Each number is 128 + 32 x the weight over the matrix's rms, rounded and kept within 0 to 255. Layers, rows and columns count from 0.

# layer 8 MLP down (transposed), 1536x768, rms 0.0553, rows 1368-1413, columns 384-431
[[130 144 105 133 157 113 123 142 121 136  76 110 132 137 123  74 113  85 102 143  99 145 147 124 160 103 118  83  69 116 157  98 126  97 101  66 154 145  79 199 156 131 176 185 101 145 102 170]
 [103 109  87  97 144 100  83 196 127 139 105 114 171 107 145 109 147 180 133 153 173  67 144 101 118 179 112 131  67 191  99 135  63 123 106  76 113 121  58 120  56 112  79 153  95  58 113  53]
 [144 102  91 127 194 160 111  94 136 183 128 101 199 188 151 129 109 129 139 149  83 152 172  82 164 106 145 154 121 160  79 103 112 162 141 130 134  86 170 107 132 110 221  89 175  75 139 130]
 [133 113 103 125 142 173  88 156 167 108 146  79 158  99 165 150  54 114 198  81 177 147 116 146 185 129 113 107 160 106 150  97 101  83 145 117 178 173  93 113  89 124 139 193 148  91 112 137]
 [165 171 163 146 112 179 112 158  69 134 135 142 131 142 119 147 117  90  99  97 128 220 123 148 178 110 143 112 134 110 140 109  42 109  98 136 140 125 156 179 159 152 157 139 113 123 142 161]
 [ 93 132 146  94 145 132  82 154 173 108  99  97 158  94 105 169 110 122 122 162 144  86 148 102  98 116 121 111 105 143 128 178 100 126 104 142 177  90 138 113  65 141  77 120 154 114 137 151]
 [122  79 136 130 140  66 103 159  98 136 158 165 122 160 189 152 125 102  67 125 150 164 172 105 166 156 106 141 112 111 202 138 137 157 107 111 109 154 125 142  97 105 151 107 150  78 157 154]
 [144 139  81  90  87 105 118 153  97 141 128 128 153 156 162 167 102 116 113 168 114 134 133 125 116 139 146 134 108 104 104 174 108 108 144 112  83 111  93 159  88 185 183  75 146 126 157  83]
 [137 129 139 132 145 109 119 139 161 121 156 112 137  81 152 180 109 125 142 120 138 150  81 107 113 125 137  81 102 101 125 154 124  15  56 163 113  93  59 119 104 183 161 130 115 182  99 142]
 [124 111 152  50  96 126 132  57 145 150 138 128 131 118 116 127 157 137 139 121 210 159  99 141  80  66 130 100 136 114 136  81 175 137 147 130 167  92 102 127 140 163 213 150  98  55 142 151]
 [120  77  84 136 109  56 141 158 174 110 132 208  92 121 103 103 168 118 105 148 110  98 119 100  84 148 113 119  46  91 122 201 124 137  65 126 175  97 145  88  91  91  91 118 149  69 123 140]
 [104  96 122  97 159  76 146 113 107 146 108 117 129  86 152 148 161 139 119  95  94  85 142 148 125 102 102 130  62 156 106 104 151  95 122 117 146 155 194 132 110 147 136 109 174 183 116  92]
 [113 104 101 133 115 116 146 147 104 151 121 109 130 204 134 118 155 166 142 134 127 107 115  92 147 122 120 175  98 140 104 116 166 138  85 118 158 128 111 153 157  80 115 147  55 198 196  82]
 [100 138 108  93 145 119 140 163 109 158 158 149 178 170 126 101 110 145  84 124 138 147 169  50 101 115 184 108  91 117 152  95 131 137 152 126 101  93  93 176 111  76 151  66 139  83 127 142]
 [ 84 124  91  83 132 124 168 160 140 127 100  69  86 152  97 174  64 107  91  68 134 120 100 102 130 117  82 127 131 124 110  73 200 108 157 113 114  88 118 132 105 131 141 123 138 106 102  84]
 [117 121 131 124 127 147 119 119  75 128  97 153 201 105 118  73  87 160  63 135 135 125 180 137 169  98 138  96 170 145 154 107 127 174 109 116 131 144 168 149 119 143 124 163 120 176 115 108]
 [116 178 131  64 106 190  44 122 126 119 191 127 108 146 112 123 106 105 180  66 147  95  85 137 124  83 145  94 126 168 144 163 125  80 143 147 172  75  87 196  82 153  83 158  91 129  79 100]
 [135 156 110 122 122 134 123 114 214 130 159 104 137 136  99 174 125 142 144 138 102  67 179 110  74 172 121 120 188 160 167 166 141 107 144 116 140 123 125  99 159 103 140 182  98  74 113 161]
 [ 91 181 131 120 100  93 123 135 137 111 147 170 138 184 107 172 162  97 113 139 182  74 103 178 200 113 111 184 146 111 167 119  67 118 119  89 103 123 118 136 171 165 106  74  81 117  85  99]
 [131  83 149 191 154 182 156 166 148  72 147 159 100  94 128  80 109 143  82 144  89 188  71 127 141 147  75 123 182 104 141 151 162 122 111  88 144 118 175 134 134  94 122 154 124 130 130 156]
 [ 92  87 185 123 166 102 106 137 129 112 109 131 110 163 120 163 197  70 104 168 141 156 134 121 161 114 118  94 132 130 111 102 119  95 133 120 105 103 134 134 206  33 143 175 112 149 193 141]
 [127 148  80 123 163  86 137 146 135 146 140 147 101 113  94 156 155 156 179 115 118 106 116 103  85 193 174  98 108 142 129 139 125 123 118  81  78  99  86  76 135 145 189 142 159  97 116 117]
 [164 112 103 141 115 115 118 130 162 162 151 165 115 125 148 111  94  91 156 124 128 184 145  81 188 118 136  89  94 112 118 113 159 131  84 134 171  98 103 126 178 112 130 102 106 232 154  50]
 [143 133 116  91  44 151 171 192 119 137  80 116 134 166 149 100 111 118 151  99 133 112 147 154  97  80 136 155 107 135 156 171 190 187 151  84  94 153 135  98 168  83 110 103 163 119 161 146]
 [114 168 142  86 129  98 137 125  92 108 161 152 117 104 139 105 182 124 110 114 124 108 162  92  71  89 158 108 143 156 133  44 125 108 178 142 142 144 158 186 167 143 145 151 128  99 113 139]
 [173 181 143 104 124 145 128  94 120 158 164 100 178 102  86 177 129 165 121  95 179 112 156  76 172 173 125 153 145 117 128  75 162 123 126 142 166 158  88 139 185  99  91  91 166 145 174 148]
 [ 28 117 203 150 169 126 122 159 110 127 186 145 145 141  90 198 152 133 116 118 178 159 102 152 116 121  84 112 164 123 172 132 135 136 150 170 101 200 103 151 104 147 130 135 172 114  68 158]
 [ 79 179 118 136 135  79 136 121 140 140  51 139 110 180 119 126  80 153 140 143 135  99  74 179 130 140 183  99  92 140 125 183 108 108 114  91 132 107 117 101 155 135 140 124 126  98  94 141]
 [103  94 144 236  65 137 140  62 101 133 108 166 187 160 183 125 157 108 103 135 121 110  97  92 116 177  91 131 165 168 114 107 109 170 144 108 124 140 156 166 118 104 127 148 124  99  96  97]
 [109  91 193 131 181 113 130 133 122 133  99 120 147 173  92 106  79 116 149 102 109 123 121 115 125  87 157 137  91 146 134  86 121  86 107  83 162 188 144 151 117 170 147 136 155 107 116 137]
 [130 125  66 164 126 146 169 134 145 151 125  39 156  99 109 161 143 130 137 128 210 121  87 144 121  89 168 139 159 124 124 141 160 115 162 121 143  99 130  82  99 129 140 205  81 109 141 160]
 [115  95 119 127 109 150 110 168 144 173 103 163 171 134 153  92 161 132 169 159 135 120  89 125 184  67 129 148  80 150 109 159 140 120 108 136 163  89 113 127 221  82  78 142  95  81  94 139]
 [ 80 150 140 131 163  93 111 131  70 154 167 141  80 127  83 136 133 113 134 126 112 118 156  94 147 113 131 125 141  96  95  70  99 174 151 155 102  88 117 126 121 131 123 152 128 179 150 120]
 [123  80 173  79 174  97 114 117 133 179 106 179  97  82 158 144  99  66 173  65 117 106 176 131 152 128  87 130 146  65 154 132 136 196 104 181  96  67 148 131  87 107 106  87  96 165 156 124]
 [194 112 133  94 111 112 139  92 116 173 131 140  86 103 133 207 146 168  80 129 149  93  89 156 115 113 119 128  59 131 113 132 105 176  57  93 161 132 147 168 153 155 151 163 188  90 131 124]
 [105 115 165 140 152 123 178 182 150 109 151 101 105 109 145 137 223 167 167 138 150 160 113 109 110 134 138 110 129  59  90  95 143  67  99 154 109 150 137 142 217 140 179 111 133 113  99  90]
 [128 133 129 139 165 103 109 150 113 142 178 160 171 131 114 164  67 134 139 151  89  71  87  87  67 161 127 149 124 121 129 121 119 144 142 101 157 104 121 136  43  70  67 172 144 132 144 151]
 [ 77 102 137 157 125 131 105 130 143 142 136  88 107 143 139 167 160 131 165 109 167 103  60 147 120  57 121 165  81 110 136 181 152 154 160 143  85 106 154 147 193 139 100 129 127 147 148 120]
 [128 168 147  74 104 149  98 144  93 160 159 138 153 162 123 108 124 152 121 139 133 148 116 147 174  88  89 118  95 135 162  77 138  96 100 170 107  85  91 170 129 121 179 114 110  82 142 143]
 [ 92 164 205 107  91 184 116 108 136 176  80 111 133  68 137 101 143 121 135 125 151 138  91 113 160 138 125 101  71 146 130 141 135 128 126  90 155  57 147 157 255 150  97 167  71 178  79 129]
 [ 98 122 135  98  74 151 154 174 142 145 154 114 150  68 134 125  94 129 117 167 112 117  99 146 130 135 108 120 151 161 107 162 138 127 120 137  59 137 148 135 155 100 117 131 164  42 175 197]
 [113 100 142 139 112 122 119 109 129 110  79 177 127 151  73 127 166 118 140  32 146 128  82  66  61 175  82 129 180 123 121 121  50 170 155 182  89  95 154 129 160 136 185 148  89 139 170 126]
 [139 138 110 160 190 108 114 161  72 115 126 165 136 143 115 109  99 178 151 199  90 128 112 172 169 108 143 134 155 163 152 185 125 198 195 148 118 114 127 100 103 150 185 176  85 121 157 129]
 [ 91 198 143 117 111  94 101  70  76  96 137  80 163 120 142  90 150 119 118 157 105 119 135 130 114 104 107  85 115 162 137 143 122 131 154 121 112 142 171 139 169 125 110  97 152 113 119 137]
 [162 111 149  92 122 112 159 164 133 176 179  72 112 125 155 126 108 145 102  91 172 171 128 134 112 157 182 207 164 152 104 151 117 164 101 133 107 163 167  75 146  88 146 135 164 122 163 124]
 [178 146 156 206  77 152 120 158  95 138 112 138  46 100 105 142 143  95 110 141 108 123 144 105  91 116 203 104 135 172 195  92 141 161 167 175 136 155 125 147  60  19 150  74 146 136  95 137]]
# layer 8 MLP gate, 1536x768, rms 0.0552, rows 1369-1414, columns 384-431
[[141 114 147  55 108  59  84 161 117 125 211  72 131 104 146 157 192 173 167  80 208 149 123 136 166 166 108 158 139 147 138 120 106 173 127 139 153 151 122 152  81 103 148 184 119 121  90  84]
 [157 130  69  79 114 104 191 131 155 158  98  97 130 160 123 147 106 131 157 129 137 149 136 132 211 171 159 160 151 151 155 125  96 129  92 111 104 128 145 135 160 128 137 166 114 152 158 173]
 [131 174 138 142 157 155 205 115  62 151 151 151 132 146  56  79 121  81 134 130 104 154  90 158  93  92 176 122  90 126 160 113 163 126 117 178 121 120 133 123  79 154  67 106 110 119 114 138]
 [202 162 156 153  98 124 127 118  92 151 127 180 134 116 128  59  43 168  85 118  85 175 145 149 106 108 159 139 179 147 130 116 169 151 135 133 120 144 167 123 195 106 199 169 131  77 122 124]
 [105 115 177  88 151  78 115 105 135 127 127 172 152 110  98  70  87 160  93 146 148 118 167 156 125  85 177  92  67 121 115 169 110 183 101 149 128 152 112 162 174 136 172  88 121 115  99 109]
 [155 119 150 148 156 135 105 119 164 128 151 174 146 106 133 143 161  97 111 112 186  96 131  49 151 130 161 137 109 106 109 136 109 104 140 126 132 162 188 141 115 145 123 127 128 119 133 127]
 [145 111  87 110 175 102 108 103 133 113 131 143  84 147 202 124 100 141  88 133 113 173 118  57 129 160 180  89 196 115 101 153 126 157 124 167 151 107  98 157 109 168 155 130 220 162 139 199]
 [104 130  82  81 137 179 105  45  70 123 118 132  82 128 140 124 143 125  89 179  95 158 115 160 197 122 194 128 139 142 110 107 109 119  86 167 126 115 149 188  82  92 129 152 122 147 107 126]
 [129 180 131  71 148  68 121 118 170 108 165 182 232 142 148 119 160 164 143 168 109 147 105 155 138  88 212 160 168 178 109 151  47 149 113 107 103 109 185 103 153  82 153 112 130 110 150  64]
 [164 141 169 152 135 129 157 155 172 117 158  88 140 176 204  74 164 100  92 143 139 137 134 136 225 148 104 204  96 142 120  96 156 118 136  97 112  79 169 165 133 198 121 170 139  80 125  80]
 [136  91 122 126  91 173 139 188 180 133  96 119 105 114 114 124 100 125  98 186 165  93  87 132 178 115  98 144  94 180 163  65 174 117 133 178 128 135 151  83 142 136 159 111 178 139 136 113]
 [144 201 129 100 194 117 134 146 150 147 122 145 127 150 118 129 157 104 113 125 126 112 159 119 118 144  82 153 108 187 190  94 159 146 125  88 152  77 154 134 152 119 129 160 138 102 137 175]
 [133 162 145 163 144 153 146 155 124 128 138 177 139  99  98 109  55 134 165  76 173 184 102 184 181 163 127 173 110 157 138 112 139 144 174 105 138 116 165 206 150 151 119 129 115  77 142 128]
 [143  83 113 152  78 107  99 133 120  78 153 138  82 129  68 179 164  67 102 126 162 131 149 104 128 106 109 131 121 152 141 122 173 167 104 153 100 160 146 113 151 195 138 149 176 143 131 145]
 [ 38 201 144 143  96  86 157 110 113 121 152 127 131 142 166 188  70 121 181 100 137 163 175 136 148 116 145  32 113 155 121 169 117 124 169 168 100 163 112  78 133 138 181 172 126 163 196 132]
 [152 120  59 197 123  63 146 126 173 104 173 104 174 111 119 177 137 109 102 151 111 138 138  54 131  61 210  91 177  79 168  93  99 120 162 115  68 117 186 115  78 138 156 115 127 147 117  85]
 [106 176 171 164 134  85 146 128 140 123  74 124 153 113 101 105  91 162 127 154 114 117 151  92 154 123  93 165 173  98 180 173 133 140  85 140 104 119 151  85 132 141 127 112 172  94 110 118]
 [189 151 127 152 174 137 121 106 197 104 139 127 115  91  64 118 124 223 110  94 109 157 133 115 152  93 189 147 115 191 185  83 118 140  74 123  86 132 212 137  97 139 189 106 146 142 175  65]
 [140 130 185 120 129  83 104 117 145 126 137 152 139 146 152 177 114  91 127  90 110 151 114 101 173  90 142 134 149 167 149  74 179 145 163 175 111 112 131 157 115 166  69 159 145 174 140 131]
 [183 181  94 121 100 176 119 126 117 177  96  80 118 126 120 104  84  98 106 163 107  76 174 139 136 145  84 158  99 129 124 124  62 116 123 161 126 152  64 120 112 139 125 148  99 108 165  64]
 [177  98 121  94 108 145  80 125 107  85 156 182 144 123  92 127 187 148 146 140  78 134  93 125 171 125 121 174 145 139 171 122 129  81 189 128 126 118 122 174 127 114 116 164 112  97  77 181]
 [167 105 197 128  97  88 162 148 155 147  73 123 132 177 113 120 108 155 159 158  75 113  87 183  75 118  62 130  58 139 149 104 145 103 176 169 104 100 117 146 130  97 141 135 141 107 157 123]
 [126 121 143  66  63 137 140 155 133 102 108 118 170 100  98 108  89 150 127 125 110 113 121 114 117  61  83 143 117 142 183 135 117 114 161 177 171 162 161  61  90 190 153 119 138 162 133 107]
 [176 113 140  42 195 123 126 149 161 129 146  92 150 106 114 139 119 117 172 177 158 136 117 124 154 143 147  57 111 160 112  95  96  82 139 106 122  86 174 130  73  58 127  98 136 139 136  99]
 [117 119  78 103 120  74  92 120 120 116 112 173 101 166 100 179 171 141 132 173 114 101 138 136 151 143 162 109 136 142 158 121 117 107 136  88 136 113 151 161 111 102 125 178 140 134  88 143]
 [ 96 126  94 157 111  93  85 155 147 171 104  99 208 141 109 180 113 124 156 160 132 189 141 101 167 105 142  98 152  72  95  73 147 123  91 127 105 126 124  96 141 112 135 127 106  75 180 114]
 [156 147 165  91 126 141 154 125 141 106 215 121 140 136  87 119 130 151 171 165 119 121 146 157 168 110  76 147  80 105 113 184 164  94 116  85 163 126 110 133 115 142 164 160 108 124 121 140]
 [145 138  89 162 164 130 170  99 182 158  45 121 114 177 114  84 131 128 172 153 134 199 150 163 131 116 140 137 175 142  85  91 138 139  57 147 116 255 151 179 154 176 102 161 150 144  54 228]
 [158 143 105 161 111 131 151 144 142 115 130 162 139 135 188  84 115 136 159 134 130 152 158  97 135 155  99 116 154 133 101 127  95 139 103 171  75 104 138 170  91 154 133  81 136 146 195 145]
 [126 116 109  92 148 150 102 100 162 155 133 135 140 103 140  79 135 142 112 114  75 176 183 119 135 132 125 189 108 129 154  96  46 162 165 139  76  83  82  77 137 133  57 184 100 118 102 168]
 [121 126 125 171 139 116 133 106  13  51 148 138 118  72  86 129 212 143 154  78 183 126 132 153 114 134 166 159 164 101 143 107 125 119 204  83 150 136  88 190 190 119 162 137 156 131 116 117]
 [109 129 109 119 142  79 139 126 114 127 152 125 148 113 112 132 144 119 102 118  81  57 124  87 129  82 121 141  61 156 144 122 132  98 112 157 129 161 140 121 146 126 124 126 163 139 120  66]
 [145 159 122 142 139 154 108  93 126 118 139 169  70 114 138 179 156 184 133 112 138 135  88 147 174 123 107 104 112  75 155  77 119 126 146 159 103 128 123 161 104 174  93 133  96  89  82  94]
 [104 126 123  89 118 111 169 144 142  94 108  96 133 118  93 135 123 164 179  99 152 175 150 110 112  95 102 158 175 173 144  90 147 152 134 160 100  88  97 143  68 115 158 101  85 100  80 160]
 [151 118 157 148 144  89  53 189 126  92 127 109 181 120 121 114 137 134 108 105  48 126 138  68 143 120 185 119 146 120 129  43 124 134  91 113 146 127 143 157 161 183  82  66 144 146 110 174]
 [179  79 129 117  89 172  88 139 128 148 103  81 138 177 138 134 126 129 127  62 125  86 126 113 113  86 111 128  95 138 139 120 137 152 116 177 102 119 123 179 158 115 129  81 151 115 193 135]
 [116 143 116  75 159 148 133 131 100 164 136 120 104 144 117 111 140 112 114 144 171  87 146 110 101 145  97 126 142  98 159 123 119 125  80 166 159 153  63 173 163 132 167 137 106 136 122 111]
 [140 113 157  93  87  99 137 141 196 160  81 135 130 104  71  94 157 134 127  80 150 123 130 106 144 119  70 215  93 145 118 148 179 145 132 185 170 114  76 110 208  34 132 140 166 109 160 136]
 [161 135  74 147 104  96 119 122 133  90  70  85 173 107 136 107  97  85 144 170 126 189 130 130  60 167  67 202 202  80 169 114 113 140 127  92 101 136 122 149  83  51 142 131 155  83  89  81]
 [125 131 107 100 123 161  88 133 117 118 126  98 145 129 132 160  91 105 145 123 131 175 125  96 144 101 109 123 120 137 164 140 146 123 108 177 186 139 109 181 143 161 145 127 184 148 100 149]
 [128 118 129 174 153 121  88 131 106 139 169 120 117 129 135 144 165 115 110 167 108 139 131 148 117 142 139 147 166 177  98 165 175 118  98 132 179 117 161 144 159 116 214 132 130 132 147 150]
 [133 111 106 109 165 140 172 109  88  76 128 155 188 133 114 140 134  78 102  83  70 121 132 130 131 114 124 137 106 143  85 122 160 187  91 101 141 105 136  94 141 120 155 142 110 152 138 126]
 [ 90  63  80 108 104 176 134 159 126 150 204 159 201 130 155  99 125 141 134  94 152 123 139  95 124 170 127 115 157 155  65  76 154 142 110  97 162 109 126 177 154 130 144 102  79  82 205 177]
 [126  85 115 129 106 140 127  99 145 164 144 150 146 134 110 105 137  72 116 130 132 123 118  94  64 103 115 149 117 194 163 137 156 115 113 154  96 112 103 125 146 127  98 163 117 152 158 137]
 [103 147 160 134 110 119 115 120 137 122 139 139 128 135 171 148  91 155 158 121 130 132 113 136 105 124 111  91 108 136 100 197 114 132  99 130 190 119  80 105 124 142 105  82 121 103 123  90]
 [131 175  84 113 103 187  50 150 181 120 163  88 115 146 122 137 100 122 141 100 136 106 138 123 118 145  74 122 207 138 156 165 137 166  40 113 167 147 159 115 177 149 130 157 169 132 198 192]]
# layer 8 MLP up, 1536x768, rms 0.0584, rows 1369-1414, columns 384-431
[[ 92  97 135  96 114  86 108 143 146 108 100 125  94 126 145 169 161  91 122 157 130 163 130 140 168 132 134 185 131 132 185 138 141 188 123 144 159 110 132 118 112  90 156 101 178 108  42 107]
 [101 181  85 107 120 110 118 157 158 119 130 102 150 130 118 188 196 120  88 167 110 119  97 120  81 116 138  91 161 112 145 141 127 130 158 119  95 108 148 103  99 158  79 135 142 105 140 135]
 [121 136 140 131 189  98 119 100 144 175  98  88 112  82 156 108 162 144 164 136 153  92 148 107 166 148 166 142 149 174 126 139 130  98 132 150 162 158  97 100 181 111 156 171  99 140 158 134]
 [154 115  23 108 111 139 142 105 147 107 124  99 124  68 148 151  71 113 184 109 141  47 104 119 152 106 134 173 128 153 116 149  91  25 135  56  81 106 153  93 179 139 136 119 121 214  93 119]
 [152 144 113 154 141 114 176 135 173 165 118  91 123  65 175 161 153 126  79 125 107 141 172 103 205 144 120  89 168 200 121 143 151 139 108 111 192 111 113 131 120 144 147 145 174 144 107 140]
 [153 129 115 163  79 103  90  59 193 111 112  73 114 130 117  90 135  98 103 137 123 124 125 105 204 180  95  57 155 148 169  99 162 151 131 146 110 114 109 117 168  87 106  94 111 100 110 148]
 [141  98  88 162 133 169 145 127 117 113  97  51 142  85 170 177 176 104 136 155  82 143 118 100 120 124 118 169 106 143  98 165  90  90 104 171  65 161 129 143 162 175 110 136 146 124 202  91]
 [131 170 155 126 119 113 160  88 209 190 116 144  93 102 128 104 122  99  74  42 180 143 108  91  78 129 213 135 130 141 103 110 160 108 156 174 113 101 117  83 159 132  94  77 140 165 122  38]
 [128 140  76 141 133 126 133  47  92 173 181 180 152 138 129 116 130 137 155 140  83 119  97 122 171 169 136 131 135  51  99 133 177 123 117 126 144 164 130 130 153 149 187 150 147 128 149 133]
 [192  83 104 130 147 146  99 141 106 136 148 133 173  83 136 143 166 142 164  71 122  72 138 189 134 103 126 137 120 101  97  96 105 121  99 127 120 108 136 155 128 110  88 134 101 129 144  97]
 [ 72 116 138 177 100 119 135 187 129 142 168 137 144 158 127 182 104 173 102 146 124  85 108  74 124 161 140 127 160 125 125 115 160  77 143 159 158 128 151 133 112 150 158 115 139 154 128  68]
 [141 112  68 168  67 147 112  91 136 130 149 128 168 136 117 140 121  72  77 102 169 160 103 116 163 137 103 105 134 205 161 106 106  86 115  89 118 111 129  43 203 108 101  94 165 127 104 116]
 [133 151 138 162 125 111 169 163 120 182 117  44  76 182 187 142 127  84 127 154 195 149 100 169  87 154 141 148 104  97  76 173 104 149 107 146 172 156 136 110 144  65  89 117 155 194  80  73]
 [140  84 164  58 178 130 201 165 173 154  72 110  81 125 115 143  96 130 112  75 152 181 177 155 133 156  94 132 146 138 141 173 161 113  93  94 122  91 132  85 137  87 135 135 118 115 194 166]
 [ 55 115  75  84 145  70  82 148 123 165 120 100 187 106 186  87 156 145  57 128  85 186  95 105 130 120 128  62 109 111 119 111  81 116 179 115 109 128 106 127  96 184 158 121 104 107 140 159]
 [184 180 138 145 147  89 160 123 144 109 203  78 170 121 154 114 165 152 101  22 150 119 156  89  47  85 133 161  91 126 198 139 116 117  95  87  86  93 153  99 115 148 160 129 134  71 118 132]
 [159 140 116 166 110 122 151 131 127 139 144 114 153 114 143  64 111 132 162 137  92 142 123  99 177 130 135 137 134  77 196 154 137 108 156 119 112 123 162  97 165 110 160 163  87 174 134 131]
 [108  35 125 140 167 150 227  79 105  81 112  96 103 119 170 160 103 146 166 135  80  98 149 145 135 170 114 112 163 112  62 169 181 118 136 118 102 101 108 128 151 119  70 139 134 127  97 120]
 [142 166 161  93 148 149 120 160 114 137  77 160  89  85 133 170 146 121 171  94 136 152 100 169 109 139  97 157  98 104 134 171  93 151 105  81 112 148  90 173 164 155  76  71 179 117 125 108]
 [184 139 119 128 102 151 134 117 125 102 128 135 116 138 185 160 110 132 203 118 122 181  98 120 151  88 128 143 143 184 110 124  98 186 123 110  76  92 157 142 159 100 140 146 121 117 130 139]
 [170 172 170 164 106 145 149 187 157  78 134 138 122 171 157 141  77  83 125 113 186 125  67 169 132 120 183  94 180 144 142 122  88 102 137  61 134 170 172 115 135 100  69 130 102 120 115 101]
 [ 82 173  84 148 119 109  87  63  86  80 178 145 123 122 131 119 127 131 165 123 171 132 161  85 149 109 152 107 159 160 159  75 134 140 121  79 134 108 170 149 121 141 160  78  84 128  99 111]
 [ 92 136 123  87 109  96 129 104 165 158  88  92 162 119 114  84  85 193 137 128 121 186 159 186 141 137 123 179 150 134 140 132 140 152  97 124 112 153  92 118  99  85 115 119 190 119 156 142]
 [129  88 126  96 144  78 181 105 101 119 170  28  94  72 147 131 161 146 124 121 153 129 158 136 136  81 101 137 112  87 199  97 132  78 121 110 108 140 111 124 116 157 204 156 157 168 132 181]
 [129 114 155 164 121  89 146 175  97 155 135  69 156 135  70  88  67  79 135 170 140 155  76 136 116 148 147 195 121 159 125 120 164 130  85  87 123 157 104 102 106 140 115 133  95 145 144 151]
 [146 127 122 118 120  98 149 124 112 143 161 108  96 148 155 175 112 158 112  94 119 115 132 126  85 131  65  90 132 126 152 126 136 130 125 133  78 133 103 181 109 155 163 174 109 113 210  89]
 [145 107  95  80 147 110 166 111 158 163 106 123 104  77 186 134 113 119  68 156 206 110  89 111 159 135 138  82 105 151 107 101 128 184 122 201 123 131 139 140 136 137  59 159 187 116 165 128]
 [ 92 111 115  83 138 152  73 153 104 151 171 103 153  82 118  99 103 121 119 123 184  89 153  96  47 149  66 110 126 109 122 134 159 136 155  76  10  65  76 110 134 118 136 107 108 113 141 157]
 [162 122 122 131  95 154 110 120  99 138 116 178 117 148 142  78 158 162 106 137 121 134 171 132 149 147 134 168 101  87 116 146 123 159 107 175 103 115 184  87 105 152 186  74  77 141 128  99]
 [124 100 164 149  72 159 142 166 130 159 103 101 106  90 123 101 134 113  87 117 164  97 144 129 126 104 134 139 177 157 203 135 142 118 118 131 156  97 106 112 115 104 106 110 152 101 107 169]
 [117  78 101 174 101 146 109 150 111 135 140  42 134 103  79 153 146 123  95 146 190 138 151 160 152 154 113 176 164 108 178 125 158  72 189 143 171 105 117 161 151 205 155  67 157 114 191 132]
 [147 127 104 140 157 103 104  98 103 110 122 107 126 102 209  91 153 133 153 146 141 177  93 141 146 110  96  68 167 149 142 102 172 124 128 129  77 160  89  98 146  95 147 113  67  70 178  72]
 [135 181 133 140 108 140  86 152 130 119 140 189 146 113 168 166 143 136  81 107 148 141 171 116 178 116 124 110 194 107  85 135 111  77 104 110 153 101  93 103  39 160 148 124 113  96 103 122]
 [147 132 118 164 156  70 101  73 127 133 164 139  90  87 127 155 160  77 188 132  98 150  97 186 179 180  95  63 153  87 144 216  97 128  98  97 123 151 127 104 144 172 155  87  91 153 129 146]
 [130 128  75 121 123 154 113  86  94  76  94 123 140 191 104 124 123 152 153 213 207 135 113 156 129 100 167 106  59 136  83 123 104 143 145 105 130 153 103 147 122 106 113 221 100 109  92 144]
 [ 84 149 115  76 133 136 179 127 105 193 145 190 132  76 162  79 101 148 133 157 139 172 105 111  68 184 117  88 104 184 150 110 187 163 128  94 152 188 150 148 106  84 149 126 159  80 102 138]
 [170 125 170  77  74 162 154 145 187 136 107 183  79 164 143 145 156  53 121 131  57 128 150 111 144 164 121  96 153 134 148 114 159  80 100 105 161  80 124 100  76  89 177 160 136  65 142 138]
 [173 135 138 191 106  96 120 203 122 175 208 117 103  92  73  53 124 100 161 153  95 145 121 109  71 122 107 161 109 137 131 122 157 143  94 132  92 105  85 158 177  83 133 142  86 141 133 112]
 [131 137 138 104 122 103 106 127 121 119 158 109 152 117 176 139  80 113 132 130 155  64 141 205 111 127  98 148  96 131 114 151 105 165 111  87 139 193 116 115 160 100 110 134  47 127 121 105]
 [115 105 168 143 177 180 133 105  95 144 117  88 138 138  60 112  74 165 185 135 153  92 133 173 191 170  86 211 157 131 159 147  85 126  94 111 138 118 135 142 168  82 141 157  98  81 129 109]
 [ 98 110 115 116 141 124 158 118 151 138 123  56  87 117 115 112 147 122 165  46 120  45 136 119 128 109  83 134 120 111 104 118 130 134 113 167 130 121 112 157  80 131 100 135 124 187 140 107]
 [103 141  87  85 155 145 127 125 125 130 121  77 141  61 124  85  85 115 166 116  99 120 118 117 145 121 104 129  73 136 161  38 136 122 179 131 166 163 105 145 122 131  77 161 125 152  97  99]
 [145 199 167  99 146 129 148 128 138 148 155 166  76 102  47 162 123 154 159 120 143  70 106 113 102 106 105  61 105 132 112 118 117 170 103 137 132 127 159  82 124 130 145 104 196  21  56  91]
 [ 85 118 116 119 163 127 116  68  68 116 169 123 102 129 143 107 211 104 140 163 155 105 145 152 126 130 142 140  78 103 124 166 159 130 137 124 151  92 129 135  97 141 135 157 166 115 157 103]
 [125 190 132 148  83 172 113 120  86 110 155 119  87 173 192 118 210  69 118 116 146  70 129 126  92  82 133 103 136  83 106 131 210 144 179  76 166 150  69 122 158 119  80 131 189 103 115 168]
 [136  99 125 171 142  64  57  74  95  77  77 171 135 121 179 180 124 159 116 150  74  76 129  90  94 177  97 171 127 171 148 133 119  98 113 153 174 124 148 105 123 116  16  57 116 153 184 130]]